{"n_layer": 12, "d_model": 320, "n_head": 5, "n_kv_head": 1, "head_dim": 64, "d_mlp": 640, "vocab_size": 32000, "activation": "swiglu", "norm": "rmsnorm", "norm_place": "pre", "norm_eps": 1e-06, "positions": "rope", "rope_base": 10000.0, "rope_fraction": 1.0, "qk_norm": true, "attn_scale": 0.125, "bias": "qkv", "tie_embeddings": true, "parallel_block": false, "init": "orth", "init_std_qkv": 0.0356, "init_std_o": 0.00727, "init_std_up": 0.0356, "init_std_down": 0.00514, "optimizer": "adamw", "lr": 0.00178, "beta1": 0.9, "beta2": 0.95, "weight_decay": 0.13, "lr_head": 0.00833, "warmup_steps": 483, "schedule": "wsd", "decay_fraction": 0.341, "decay_shape": "linear", "final_lr_fraction": 0.0, "batch_tokens": 131072, "seq_len": 256, "doc_mask": true, "train_tokens": 691000000, "steps": 5272, "dataset": "wikipedia_en"}
Each number is 128 + 24 x the weight over its row's rms, rounded and kept within 0 to 255. Layers, rows and columns count from 0. The size above them is the row's rms in percent of the matrix's.

# layer 4 MLP down (transposed), 640x320, rms 0.0776, rows 214-244, columns 192-223
size [ 97  92 100 100  99  97  98 109 101  94  99  97  97  85 100  95  96 102  99 104  96  99  99 103  97 104 105 104 100 114  94]
[[154 116 102 153 103 156 164 108 162 118 101 140 120 156 204 137 125 159 120 124 132 130 141 138 108  50 142 179 160 132 126 177]
 [126 109 170 143 135 141 133 177  96 155 111 127 116 109 110 182 140 152 129 107 125  97 119 127 139 135 114 121 148 123 144 118]
 [134 147 127 155 119 104 153 167 128 112 104 101 116 128 137 139 124  78 131 122 138 100 156 150 134 151 125 148  99 113 127  96]
 [140 142 114  81 117  98 102 112 139 120 151  90 126  97 145 129 114 140 173 119 109 158 131 118 168   6 135 100 107 122 119 131]
 [130 117 147 135 128  95  56 118  95 125 128 152 142 103 122 155 141 108 124 136 127 152 105  95 134 115 161 134 137 116 117 121]
 [148 100 108 115 119 107 105 123 131 122 146 139 127 108 140 107 120 141 148 114  85 156 137  77 118  96  97  93  90 123 119 137]
 [141 142 119 144  98 142 150 116 117 134 105 110 102 154 125 121 109 128 143 169 144 146 144  95 159 110 166 108 121 115  94 103]
 [137 135 157 116 137  99 184 160 120 158 105 146 141 141 141 144 114 135 136 118  97 152  93 128 113 111 143 130 149 148 130  99]
 [105 126 132 132 126 132 118 111 140 131 125  93 125 157 124 133 158 153 171 110 146  70 123 139  90 105 106 119 105 138  84 137]
 [140 149 140 134  79 106 110 158 106 144 134 106 140 106 153  92 167 151 126 110 164 137 121 118 135 255 131 154 144 113 147 118]
 [119 106  94  91 100 121 113 141 135  93 125  78 150  91 170 159 123 126 129 157 132 106 196 159 113 154 126 165 130 155 165 143]
 [109 139 152 118 134 114 115 142 113 116 173 127 102 123 102 159 164 135 140  94 123 142  97  87 142 116 152 115 153 166 154 127]
 [116 160 106 137 106 122 167 105 166 145 121  98 116 131 126  91 111 172 109 145  77  87 132 140 123 193  89 115 165  91  79 112]
 [ 93 122 142  82 119 124 153 150 169 116 110 117 112 155 124 113 100 131 114 146 108 133 135 145 122   0 132 129 180 103 124 160]
 [121 143  81 140 164  97 132 118 150 103  95 126 128  88 102 155 165 126 158 145 110 133 143 138  79 191 145 138 124 102 174 156]
 [ 94 125 158 133 112 118 181  96 138 119 113 143 121 143 168 105  69 142  87 135 134 153 134 141 116 165 124 133 114 123 131  98]
 [127 130 120 130 135  93 116 140 152 153 110 178 152 143  96 140  96  96 165 116 115 121 161  98 138  93 133  96 111 119 138 118]
 [100 113 118 133 143 105 157 134 154 129  95 110 147 153 133 137 130 165 110 139 173 115 101  90 117 107 159 146 176 126 116 131]
 [ 89 101 133 125 154 127 166 113 153 129 111 159 121 133 107 134 118 145 110 128 142 119  80 194 158 183 127 153 113  93 115 105]
 [146  72 114 111 132 174 166 131 127 123 163 112 125 154 148 148 128 152  93 122 183 142 126 127 127 115  96 110 138 108 136 129]
 [138 127 114  90  99 116  99 125 113 112  64 121  99 127 136 105 103 115 148 135  82 138 152  98 136  26 136 104  87 141 131 127]
 [108 121 120 130 110  85 102  91 136 142 133 106 126 136 113 105 184 150 107 126 119  95 126 113 121 174 113 157  96  83 129 110]
 [ 63 140 139 136 121 111 117  77 101 128 124 144 111 122 180 121  80 133 165 137 103 129 159 155 134 145 125 116 117 133 142 125]
 [ 88 136 150 108 136 138 145 154 138 120 156 170 147 132 146 110 123 163 103 157 112 145 108 110 128 159 143  98 163 151 141 190]
 [158 126  91 114 128 156  98 127 167 116 148  98 154 141  86 155 122 120 107 114 118 132 193 132 161 108 164 104 128 153  85 129]
 [166 105  92  96 130 113 117 143  92 140 157 118 133 109 119 180  87 161 124 154 118 148 134 100 141  63 128 127 145 148 121 165]
 [173 131 114  82 139 127 129 128 137 142 158 114 163 181 114 133  93 145 157 129 141 106 124 123  96 144 178 134 116 111 127 103]
 [143 147 148 111 116  65 135 107 168 130 128 121 148 135 116 156 129 141 139 106 120 180 110  87 107 115 174 127 150 137 139 147]
 [112 110 110 157 131 105 108 117  76 135 108 124 166  86 145 144 104 161 124 151 103 125 104 125 113  90 175 118  98 132 108 102]
 [107 119 140  92 134 166 180 120 126 156 115 151 115 155 133 109 160 138 112 102  97  81 156 140 176  53 133 103 105 135 113 149]
 [115 108 186 159 131 125 132 114 121 103 136 155 147 160 171 128 117 129 144 126  92 149 160 151 123 237 128 125 106 129 118 136]]
# layer 4 MLP gate, 640x320, rms 0.0823, rows 215-245, columns 192-223
size [ 91  99 104  96  92 103 104 104 102  97  99  93  92 104  95 101  97 100 101  99 100  94 101  97 104 106 102 103 107  95 111]
[[120 112 177 133 138 166 120 135  92 127 117 101 108 167 135 159 127 129 167 153 127 100 165 151 104 148 113  90 150 165 139 143]
 [ 99 161 115 163 177 125 118  98 125 169 162 161 125 117 117 128 159 114 142 174 157 150 142 133 162 149  72 152  76 147 140 133]
 [ 99 150 159 120  76 108 179 112 145 112 151 135 116 100 142 126 136  92 129 148 125 142 134 140 180 131 129 100 130 117 152 137]
 [121 100 110 121 146  99  94 118 137 115 159 110 156  98 135 153 168 122 138 134 102 159 127 116 137 118  98 159 100 146 137 111]
 [107 130 124 149 163 163 124 126 130 152 159 117 127 116 103 120 155 115 134 121 148 133 128 140  92 145 127 113 165 172 128 120]
 [162 107 133 152 170 159 161 145  62 171 155 124 130 154 140 162 139 129 136 124 129 128 129 113 142  98 122 149 130 108 138 151]
 [141 118 130 141 127 179 145 138 134  90 108 142 129 116 124 166 154 124 116 115  93  76 130  87 115 104 140 123 127 118 117 191]
 [126 119 163 109 147 107 105 109 101 149  71 117 136  96 132 112 180 125 108 113 106 115 134 129 137 111 123 143 116 145 105 156]
 [149 141 134 129 115 132 124 107  77 161  90 165 101  85 128 132 134 106 104 162  97 108 138 132 146 109 159 147 110 140 109  54]
 [130  82  94 115 143 136 124 157 127 103 133 139 140 174 121 123 113 141  89 111 105 117 142 128 125 140 138 126 104 106 140 128]
 [ 54 164 115 116 131 150 123 158 116 126 131 119 120  81  85 114 154 153 145  75 123 105 143 166 112 115 154  94 126 130 147 133]
 [133  81 131 113 164 100 124 139  89 138 132 145 112 121  95 120 140 120  94 107 142 124 116 104 107 141  73 145 107 126 129 112]
 [ 85 119 157 115 123 133 137 131 122 154 132 122 147 144 130 143 129 115 112  79 127 172 132 145  98  81 157 113 164 128 175 164]
 [130  84  97 111  97 158 155 136 120  98 103 131 125 152 166  92 113 135  92 118 114 129  94 152 120 126 133 135 161 108 112 135]
 [126 118 136 109 124 100 145 127 114 162 142 127 110 121 148 120 130 103 117 188 106 135  87 148 127 132 161 163 146 138 113 139]
 [132 149 104 140 146  46 117 101 148 108 142 156 107 151 152 176 151 127 139 131 156 108 151 122 155 116  98 134 123 116 128 134]
 [107 105 108  87 148 119 133 113 141 143 110  97 153 110 178 156 126  99 185 179 157 164 179 108 154 103 119 161 119 168  94  92]
 [193 140 167 126 129 122 145 161 106 102 126 158 138 151 130 152 142 155 149 120 120 134 144 124 161 125 151 135 126 149 125 142]
 [125 145 160  99 135 125 180 112 130 138 133 116 124 146 144 106 137 159 126 162 141 145 160 107 110  98 178 135 148 156 118  99]
 [ 64 125 151 112 125 122 105 204 141 123 131 119 127 171 137 113 126 144 106 124 128 155 163 118 111 117 104 111 129 137 142 165]
 [125 159 139 143 124 102 125 111 123 124 133 176 128 118 128 118 126 155 165 113 107 151 147 139 175  74 166 110 145 125 130 145]
 [104 106 184 119 153 138 122  84 156 113 131 131  95 118 119  99  96  86 177 151 154 139 126 122  98 115 117 110 166 165 123  80]
 [152  92 144 166 119  56 126 100 120 177 113 145 136 161 123 101 165 112 182 152 105 125  97 195 140 117 120 180 152  50 113  48]
 [133 120  75 142 143 101 138  87 128 113 152 153 182 115 142  84  93 123 165  87 143 155 150 122 143  99 122 161 159 110 144 118]
 [113 110 154  84  95 125 157  92 115 108 157 103  97 127 177 140 126  80 144 164 131 164 138  84 151 115 134 123  98 137 116  94]
 [128 107 133 114 129 123 135 119 170 191  90 136 111 120 107 151 144 143 178 111 111 106 170 116 144  99 160  81 116 110 130 143]
 [109 134 142 156 145  95  73  74 132 107 168 160 117 162 172 153 148 142 127 140 134 110 170 109 151  87 157 107 127 139 134 152]
 [112 135 122  95 124 116 126 168 208  97 141 130 126 151 119 121 144 117 100 171 146 142 137 146 156  72 134  92 141 126 120 124]
 [106 130 108 163 138 135 117 151 109 148  93 119 140 128 161  92 124 152 148 179 134  90  90 138 111 100 139 144 142 146 154 163]
 [129 135 175 152 193 125 121 124  91 107 116 165 117 108 130 101 156 107 130 127 117 126 124 112 129 173 125 105 103 148 129 108]
 [147 164 108 150 141 126 148 117 139 116 118 125 124 165 131 144 161  55 135 120 174 141  88 108 170  88 147 108 153 147  99 132]]
# layer 4 MLP up, 640x320, rms 0.0811, rows 215-245, columns 192-223
size [ 91  98 103  96  93 100 106 100 102  98  96  94  96  99  95  97  98 101 103  98  98  97  99  98 105 103 101 100 111  92 106]
[[126 167  99 109 152 115 104 111 144 157 138 124 128 114 149 124 121 164 107 137  91 141 131 111 100 114 161 124 103 134 122 160]
 [170 108 100 125 124 146 145  92 133 140 153 101 149 133 125 189  88 182 128  83 128 148  75 126 122 125 108  76 117 137 100 152]
 [150 147  86 143 159 112 111 101 108 154 160 135  80 152 148 158 146 112 103 124 137 150 162 109 111 127 109 142 137 115 142 118]
 [135 133 112  98 164 115 125 116 172 117 148 147 131  87 102 106 154 112 151 133 125 127 121 116 113 147 128 134 141  94 159 169]
 [105 115 114 132  98 155 133 144 154 150 137  86 155 124 138 113 138 118 112 131 140 112 119 139 105 127 151 134 132 103 132 132]
 [ 83 105 124  95 135 127 129 133 124  90 123 119 152  95 155 148 101  98  88 131 130 138  85 121 169 120 123 134 125 128  97  84]
 [175 116 101 162 131 146 118  69 133 106 126 119 126  97 105 138 101  95 155  95 153 134 155 107 130 129 153 119 124 133 128  65]
 [129 162 125 115 143 122 130 117 118  84 106 180 183 150 133 128 140 138  95 124 165 105 170  96 135 147 155 149 135 146 119 142]
 [ 97 127 122 100 136 154 108 129 102 120 128 124 102 105 122 150 120 135 166 172 122  81 120 137 129 106 135  80 161  85 161 138]
 [121 100 119 116  83 118 146  87 139 147  82 135 130 154 129 110 109 137 141 115 131  88 148 135 138 109 130 114 135 133 163 117]
 [130 126 149 130 101  99 126 124 125 130 103 128 155 123 161  87 113 126 150 162 167 125 126 152 143 114 103 135 132 158  66 115]
 [141 128 149 152 144 149 129 136 157 118 117 136 129 123  70 121 115  80 110 104 127 136  89 123  94 121 135 118 184 116 122 133]
 [133 156  71 108 108 111 120 149 170 130  95 152 111 111 140 115  75 152 121 171  81 123 158 101 137 135 130 154  97 111 140 135]
 [151 135 131 184 144 128 149 153  78 131 163 148 163 128 130 103 152 147 161 116 135 124 167 171 141 141 125 149  96 113 119 154]
 [102 150 125 132 133 103  84 135 113 133 122 106 106 114 124 124 149 119 126 117 142 147 120 151 125 140 117 106 163 133 130 109]
 [143 107 124 114 115 164 132 157 117 116 137 112 153 114 145 137 137 165 172 130 114 125 152 158 110 127 127 117 150 138 135 120]
 [114 161 152 147 114 135 150 143 165 104  81 144 124 146 113 208 129 152 127 154 113 117  96 115 144 127 189  99 143 102 140 150]
 [154 143 148  89 123 131 150 143 133 118 169 136 145 137 106 112 144 130 126 134 165 134 128 158 114 144 108 102 123 135  80 159]
 [111  94 141 104 149 101 103 141 110 130 142 132 110 174 163 138 150 164 104 114 137 130  83 142 175 114 133  98 147 158 145 188]
 [105 114 163 106 147 119 119  99 155 111 140 129 116 139 173  86 104 144 130 144 113 120 124 126 162 104 154  92 139 125 102 129]
 [136 106 148 174  88 109 136 141 129 105  96 107 122 159 148 139 111 130 166  93 146  88 129 141  53 134 148 143 198 122 158 142]
 [146 129 121 160 171 148 108  92  96 122 124 194 119 130 140 106 146 144 106 125 124 140 153 130 134 159 147 152 148 167 131 118]
 [119 133 116 134 117 104  92 126 131 125 109  82 115 150 115 129 145  90 142 105 130 114 115  98 109 133 102 161 107 146 151 146]
 [ 99 117 121 132 136  96  72  81 175  90 170 113 121 101 105 104 114 118  86 103 162 129 138  87 172 145 115 126 114 117 131 114]
 [108 132 148  97 141 155  89 107 142 119 125 136 146  90 120 127 122 158 133 146 111 170 129 151 124 136  99 121  73 101 134 167]
 [ 90 165 125 108 136 112 120 178 148 153  95  88 145 121 174 124 112 143 132 122 138  81  73  92 130 107 122 107 158  94  83 109]
 [144 132  83  77 142 117 112 100 156 130 127 151 108 114  66 142 113 105 145 142 119 119 128 152 143 148 154 118 164 154 143 158]
 [143 152 187 152 110 166 148 119 117 107 127 130 120 127 157 113 117  74 131 155  96 115 117 155 101 146 164 138 155  63 135 144]
 [114 129 124 126 144 151 132 124 109 134 134 134 137  96  90 115 140 119  83 128 121 151 131 125 153 119 117 137 110 140 146 164]
 [117 112 102  96 136 126  90 114 113  93 153 125 152 130 153 158 116 109 152 119 136 137 110 107 115 124 111 156 122 122 156 146]
 [118 126 126 110 137 183 136 123 123 103 132  98 130 143 105 130 125 101 132 114 114  97  87 167 110 154 117 105 100  67 138 144]]